From a checkpoint of a small transformer trained on Wikipedia.
Training: 1379M tokens, 5261 steps.
Each number is 128 + 32 x the weight over its row's rms, rounded and kept within 0 to 255. Layers, rows and columns count from 0. Numbers have three digits each. The size before them is the row's rms in percent of the matrix's.

# layer 4 MLP down (transposed), 3328x832, rms 0.0157, rows 3282-3327, columns 0-63
099:140127204147111098126095080186087136140158129123145127137108143145137087165131115136102100168121139161125091089127154113116142115135148135138176090123100087116116118157158152119161132130124106
086:159107070092068185132129130141105130097135100078145104127098136133139134120111143111166153116131102150127128111169119133131084135150139117131108170109130197115144131128158108151157130101096149
095:126114140136142044129094087114127089147123075094112184123125103062166126181140107110108181075074141112098105124139104129093095144155178124094151118082134165143120110144060144057128132170100136
110:096164156104141120084168117182120124126104120142148056125113062127130109130127129119099132167133084134132081124074136175135170178153164128153103136107104069152153088110095133042134105076115159
085:166163054178180088057071056095148105108141129112131158166157175157105130099115163120174142092123187118109137171148144184119170168149101190076141092060123111132104114157102174144126114127090092
112:157148073134103111101168132107148145107104169175062083155130149122079090131124103159163107133099100143103096149154181138159136120164141160155133132190078071156162107120136168156147105139078109
100:123152123100099130140086148085162101092111171099101102130118181117159139125170153165101142103155119079121137206087111181080205133089146159171152100121161123162104150162095106110140139142109133
113:104111129185073162171092101136168119139126140117066109113099129110110090177132103095167179141112149147143144135153158152062129134166193086117077113061108110094186146145155121090144162135117109
103:122160102095141114132167177084129061083106119115131108117068127096132074143091152131075083124124128085170115156065053208135125179183133108174087127126098192125124121135115167105196124163197122
088:150155103115091110092155126104073149074163109176142068126092111102128067100147159114119127111117128134106130045127146119122141117109133095137182122108123155077157131070109138154159157110100159
090:112178125104108158170168215114067157091203133146086112080154134134135162129079142132135116133096138131147160098123136151176134151132135105120144136133110081168142121182143120095131109154123118
103:133150156128043135134114132141166127164129165152147114072141097097131133142149079122091097142090125171120139140167088127147134125118146118166118151121159161059143108095096119132151110168139116
104:128113139145140115140104139158115137084124152056119112148154146157149157168164111163139202160184098128140138129108162083154176148153127128138219088148121125169097112140105168150172166123123107
093:171113117150143112129098064184149126176147143110129060143174118140175115117151100164157149073131157070119160139122125118140163100073176113071103148075109118103140139140140083138056100157037040
139:141133041151114190134106121220090148133136143133145157168130119146113169127173106072128128127152152099117074151072150149147173097112098062121112115111129067063085139114086130104178164116096113
093:100118134156185139074120138145114120081107139175112121087108133179169092211150123123097160097204167083128088149098129109125166170141152111096136098174192123179106109108117111130163142126120160
090:125126139145116148137156041155120117156126089122152138145181069081120140142115137075169145096161087148084188095092150159128117106104135116131128179097132078135070165122132117122170183056139086
077:082153156134158114133135077118134121131172109136142173151151101142130092102093167088160160145138160134076151153101114155089148109159087117161130150104130107143059125099083088132119093208133152
097:212134108147077158128126071138129172117098096114144158132176075124085158151104117104116152166088090086168100138131124123128178089119168154160122132147163141039121124140145171069135082141130141
080:096128148122138134116167130172137064093084126127151114133065145140115103189121146115045137123141120114218157186086172121131085107067129152100159060090110123156102168090148142173111145190114101
132:143088151103142088106114111183097185103158150143123103162215089056163110170147032126107185117137130206179135171113147178105119094146147176125153132149117143105148184151117103082115114145114154
102:144103109155103151106151156136132080137143113112147133088075181142134106090163153094077143122094143120120129145147152094082123175155144119102173150118164143128096129113158145117180147110187115
099:177105171130146104148132137132168107080104118074115152089133154113176113123201176138076166124141101127154150100163199084126155066134085083164130120141119135110117106132156144164092093120161158
109:149118192127134193149095135143106105220105056141122143117163092101202129116028193133117109140165159122080122091126104126141155155112130191184097145177160162100145158100132104117129123123166131
098:196116149148134085138181123143109090122159165134093145162132054088056052178112154155120137160151079154054140095098127110164158185148110086160113117142080106125045116111130122143133145110101164
113:072160138155171134150142147123108098132120112092197051123170151102085156088106167117103069117201191077166098148117179156129135144081161099170157127120097154157090109075149093122146088175143137
108:120154091137117140119107176120133093114098075120195115135120134185121103112132135104160170127123126179112138101141158088100159193137079122108131177166147078146145150137139071151138165130143126
109:086136090071141058093084170116099176101147120156046144120148063113106090111084159129170133113109109083064089110080092103151100154125110102123127159078106132145148113131132160086087076137145065
092:139144140155126166167168184084168116133085155146105148105157142111102125074128109101091083092171058146130136129111207089135189092080204166175127096142078129152148096065147056155141103129113117
091:072153169204181141126062034121167153090118115117107107114067086208147129127118093137163162150198102176142092126127071115130132095164142146092078088057110119130150130101168097082120113148170132
118:051110161120158139207064178104208166137119123130053120098096183112111129073121084137160143118093192114114135093112107135152205128164123103081137080113107151122100143117137137067117142117146119
087:140154164177122166165117119127178154174096092098139127171145148126154190064128134129141091106184139145119115101156130165119199097142129159173119169157098176183164151159100100078092121135090062
105:156185125123142099180136199124080170100141085095118116114145152144137102112140083051077105186137107167111157183121099122115159137151191154180035138117147090127160155089152129163120126161138118
103:146101153118128240148138077111116115095074175150101093110103170103152092139163149115119074116072173118142102133123157080114197114071165122119155105116121180125113134162123074140116091130135093
100:107164163136065135141135053144158165152102095100181130158066107099028133112109151120130159087173120176164111173120124117149174105144085146097124139153092108112092089057138121136193125118112146
110:096145104064143103143131178089113111072096023094084106140146169132138143096178108102140118136128096115051103096131138087111128130145172140150170134121129071125127126150163121102121155094181134
107:102063144165105135108077067174086156130168136125055094059173143111106060096174104152151077100076090095115078138136181168096150145095086133125116138146126184121081177080060099155129073154089102
103:129147082123092083114167096057174138157142100165124122114100108131157156174104117153071051132153148094106112163132098099122135145116194122126135049108131155137085118119204100182149134131158141
115:148097081112108059151145139151145117199138108112099111128174064110111078118122082145147135188134096150096105059069113098199140153129124099149106150176088158116108136146151104115161114095129149
087:099142178126164073140040079128175136217149117149172161156096114135139107138067118149153152163166125173135105165113087169148083122128095142093124130174154136108122106160093145119092109150109125
081:161173197165099153163161169106074166126117202116118105116147134149152083156127211126090160182083138116131195207120136144150175102136156120107149180102094088095176123125132089160090126162111135
086:098122133167101138130071158067142136117180099122140127118118106129118120149148162154103094152125143182130090129172164121133121133143167136067146174146130119131177170126113115131104123168165095
099:115084141103198113128070123145103155196120165088141122160120168117179106118136119141116165133069113080118091125156123103113128139152079119115134135143164092175170136114158153082105157113080111
099:127080100188134155179191075159099133134084107177143177137111071082125127088105094088135091107101135147100087147146173124091191095108093128094151120109139023127127083153087171187102117144116110
119:147153135128119146170119114176154116119132088080127110144176150143153100175068142122135116184118127079116132094159112116098107107104156149127153094099175138147143131140125127128135141147089096
099:123100122113148172118095117153108152162127167207145030184152067095126163128117091113097109129100138085164112090116075112082158125127123150131119085120131153119108121122112089121168105106167135
# layer 4 MLP up, 3328x832, rms 0.0231, rows 3283-3327, columns 0-63
108:186104114132174122153126136174161162139127135132123140116144112085140109159111111106182103079126126092136123125069141148110140086151109126131161139112113189110140108143117131125144159210138168
108:096120101157155175113190122142164135053069131139140059153066119109165111131122153157143129133113126107123105123105088093141127136125075074187134122108125166156136136107079099141139180189147163
106:159091131119173157126184107150114153127079144074123147139167093155111136087093143091160099148168149196136080140120129114157064104135125163094171116171161113056122155109148140209138102184191181
083:155135082144161131147113188165127107083102132124090175165180095057122128117144120112117135110131178166148129201137118149172173105189202106086129124091154113164144114101145106150144100099141127
110:180121158160178151170124137093083153136143162174161140150118121141073136152067111127117157124049130070136164091074174073172167120148096107066125154177086100128132144091041096142156140073135109
102:117111114169182128169086099154121081142122069171106173165135115144131140074168165152151095161122131126148073080090105086162111150180096109095169172124121095183060147107087082102160160182158138
108:166149193135124128175168134104097136125159141152142110120167179105167183139125223123074111125070107162133098137082095075139093117155153178144255134144100207095119120082146144159050160117135114
101:175136146146132134161182187139088158123125155081188115152148137114190168109096146126069121071153119090108107114138112137130129099120101106127174116120141220095082135150042102094126155195151154
097:115099168141164098141088111140093120163147110141157139151123137128093135142119121129110119142112142076079196155143111047110137069162177154171122092169097141125148193123157180115072175115118117
087:142134134098080093136094143138165187153079128105193123109188175151117096137108064140151097209090125175139146137129160103167107114061153111154139139148169189123100145058150120144154104159116129
101:160107168185160128152121124166121058131067158110176158166114118189148094055108153156205167102118123179117123128096133060137083142129102138102086079153139114089135135117147109127116164154145141
107:075111029187125182144128157102128145102109059169161121106127065123103122128133111094090109101149116094119102070146133155093107123108156155152155156163152171149151174140111126082138158157197113
082:068151090089135141178100150149153108078103060147143173067133104089151095091145164121138117122132136059148099158063112123090186135161133081114130089136199125115168122113084116153143157168163143
110:154125151176199101093105154171139179131130120079106154177102152171134147100119171115139086141181160081142091101067105109128114109106069114149157143089157117118151166132089145116102103105180108
093:166136159123067145141131156150102169069127046141113129145083146147114130147107089174173044084157092173174126115079073098158155105159185187104097152185132108113100120138113123167090138120135157
095:129078161122159096092034184100122111152123224135110049071098152134129164120094149132104114170137148098148115204111119088132161130125061126092113086161147101098152114101152111160102120183150210
100:165082113213121179173106138098141120074093133060059097094125153113136157149170115133143119126103088143138124101045158107156051113137119120106150063163091120099150156124128141133147168131155119
089:134071103110151209159126140177171117109121067164189087128116186169062157126105153131105177136211109104114168111081137053067098112149112113148150068104150085160118154117109110136108154111144117
100:131095118126131188137125130082096152165110108198080175137162084167107120130178131157095118111070149205098114090114111090129160125098095063143123127143126117139096121124159182123143148093133161
112:142066084197128124164160182151110098072065084160113154123105143144200142082151172100096138086125159126131156114076137221090173125125142147100124122129184128136115120159137118163127088104137109
105:160122137115176120109144089126087112170071149111066133154134117160102132154111117128147126129136108196098141105106099154136096102117141142108146183182119170110134140122157065193166131089138113
105:158174139129175159116119111126091176115113123187153145182082153060080099153139120160146169140150151108112128156082110144099127087130145146090104144153112127112134131063126085172150149098185204
105:193156116075102087123104089111137155119145144139133113155113100075123140113083129145128137183177109083128040181121137147187101131126143157098180079132171149136155208096123156132107075171169139
107:128087136147164173110143097151123128099121105149100098147148200102145178152155104142118108121106119138109132205087154151099118147092146139126115122086120152143134086121095111172149156202127158
107:147125177151173161113148144112111159127106075150133143192151052123073196135069092174191121090098184114136149135123113124142116101101160098080207084142144132100144081057116079128173102101136101
100:197103071102131131120117149147131157145157169093136187186170153111101088106183149151119101152161137131163070133099069077168101110164140084160097084121068153091048124119176156179109134122093127
106:153037138150095194041112105167088153094140111093153137138178083118160132115164077142194130101158125111199129139090139134114005153139133153125106165213087122174114109123143099108150193207113120
098:103111188134135137122124113170105115146137112098136127130093116132083111091176128107120076209213160050171149102125095139066135089180150117142080165109112161136129156157126069117141147103184129
082:116166131133137171151106172132091128156106084153050148166106136110112127107129113118122051141120119116081064087117141137070177166183140062081091110143185116076090095122132090089154152137143142
107:161163175140145161136111209165104103126097163110115112118140122107100169112123147124085101201107137208117127173150133069158137098147125119144152160133142113114090134125171139129133130094142118
086:133055168145103138099116107195099101124132116102085175172138115156163134078129115123094151142127087158154118116146140131087078089175183119126165107143130109140117120073138165118111119188087115
096:136111033122102155164128122139162159111133135115169099093103125074108125202134079166123059115164097071109098126118112151142149107100159098110199093131134149111096181147148159127143144212167142
102:064061073096080139061092081115092177136107157162150146112151057097096192122129152175117152116184177161075142102137104151151087117110158127116111075179130149161137106160137151147160131183186086
102:142118101142121142144093102074099175157147206123141142100160133157155166120225142134182188063143172095131114110147161138131122114120109095108176148088078130150189151161096150159148135161128124
106:159138093190129153190190156150093113144092177176112162156162132144185140151122156114093104137118155092173123135105070118155130111192109071113160111217126198145104132099139189124190152192168202
107:145094184132151120154120132158206127125110103114126117152135107133206160047109179154124096113136132168181146140088144099072117137088149160145124120083139111120145104122177133171152176069191130
112:093099100118158130216175170197138128112079136103091126134098174164138123083112147121139126107174167098143127104120143150158133104049136131139108086043152142160098152115109135126122109137109109
101:087142154182130158169157134134131152051112088196107171131101160149146118127171126118145086103100137067079162197160167139104104169139135145174116108067159124114118142120093136113105115151163112
088:110138173140112181117132117092123073141109120135120158093123052123118113093138128126103139112089100103121168142090085180128115135120135132142121094102120149099139141135142132121161105110180156
089:096117070177137118128151081133109072117082135123127165125125060149164147142123113138124116103107127106137116161112114141122149136184191111163099094131139139125105120095083097101182147166114179
103:170140106154154140125149180161120071127108162094154079149088090196153108110120088160146142087179149101165159163112080145123151201132097129086096136162085142100108149103124121100129135207119125
096:144136177210136178182138115163080163118072174173132140150161163162154132098164146172168136124079151159110111107118142125149182141111168138108123111173108103108153169128172113161069125066176162
105:181123187136114129177150123111098123143097109123092107151147119130087187109134191106094110120154156107088127086148099116150150138143140146122163105081173166128136147105113105130147105187081169
105:122075193184145145105103162123108170094144123119136101149114112134121116116113108098144134072110115127119164181150143167130135104107092071181110130133209141195087162120105165138076162166136131
101:177163094105172188106121141192103127125134151101083117122109116129091115153179071140145138099176134162138147078155154151092141114066144110158086173149141111113121119170140174126090109153158132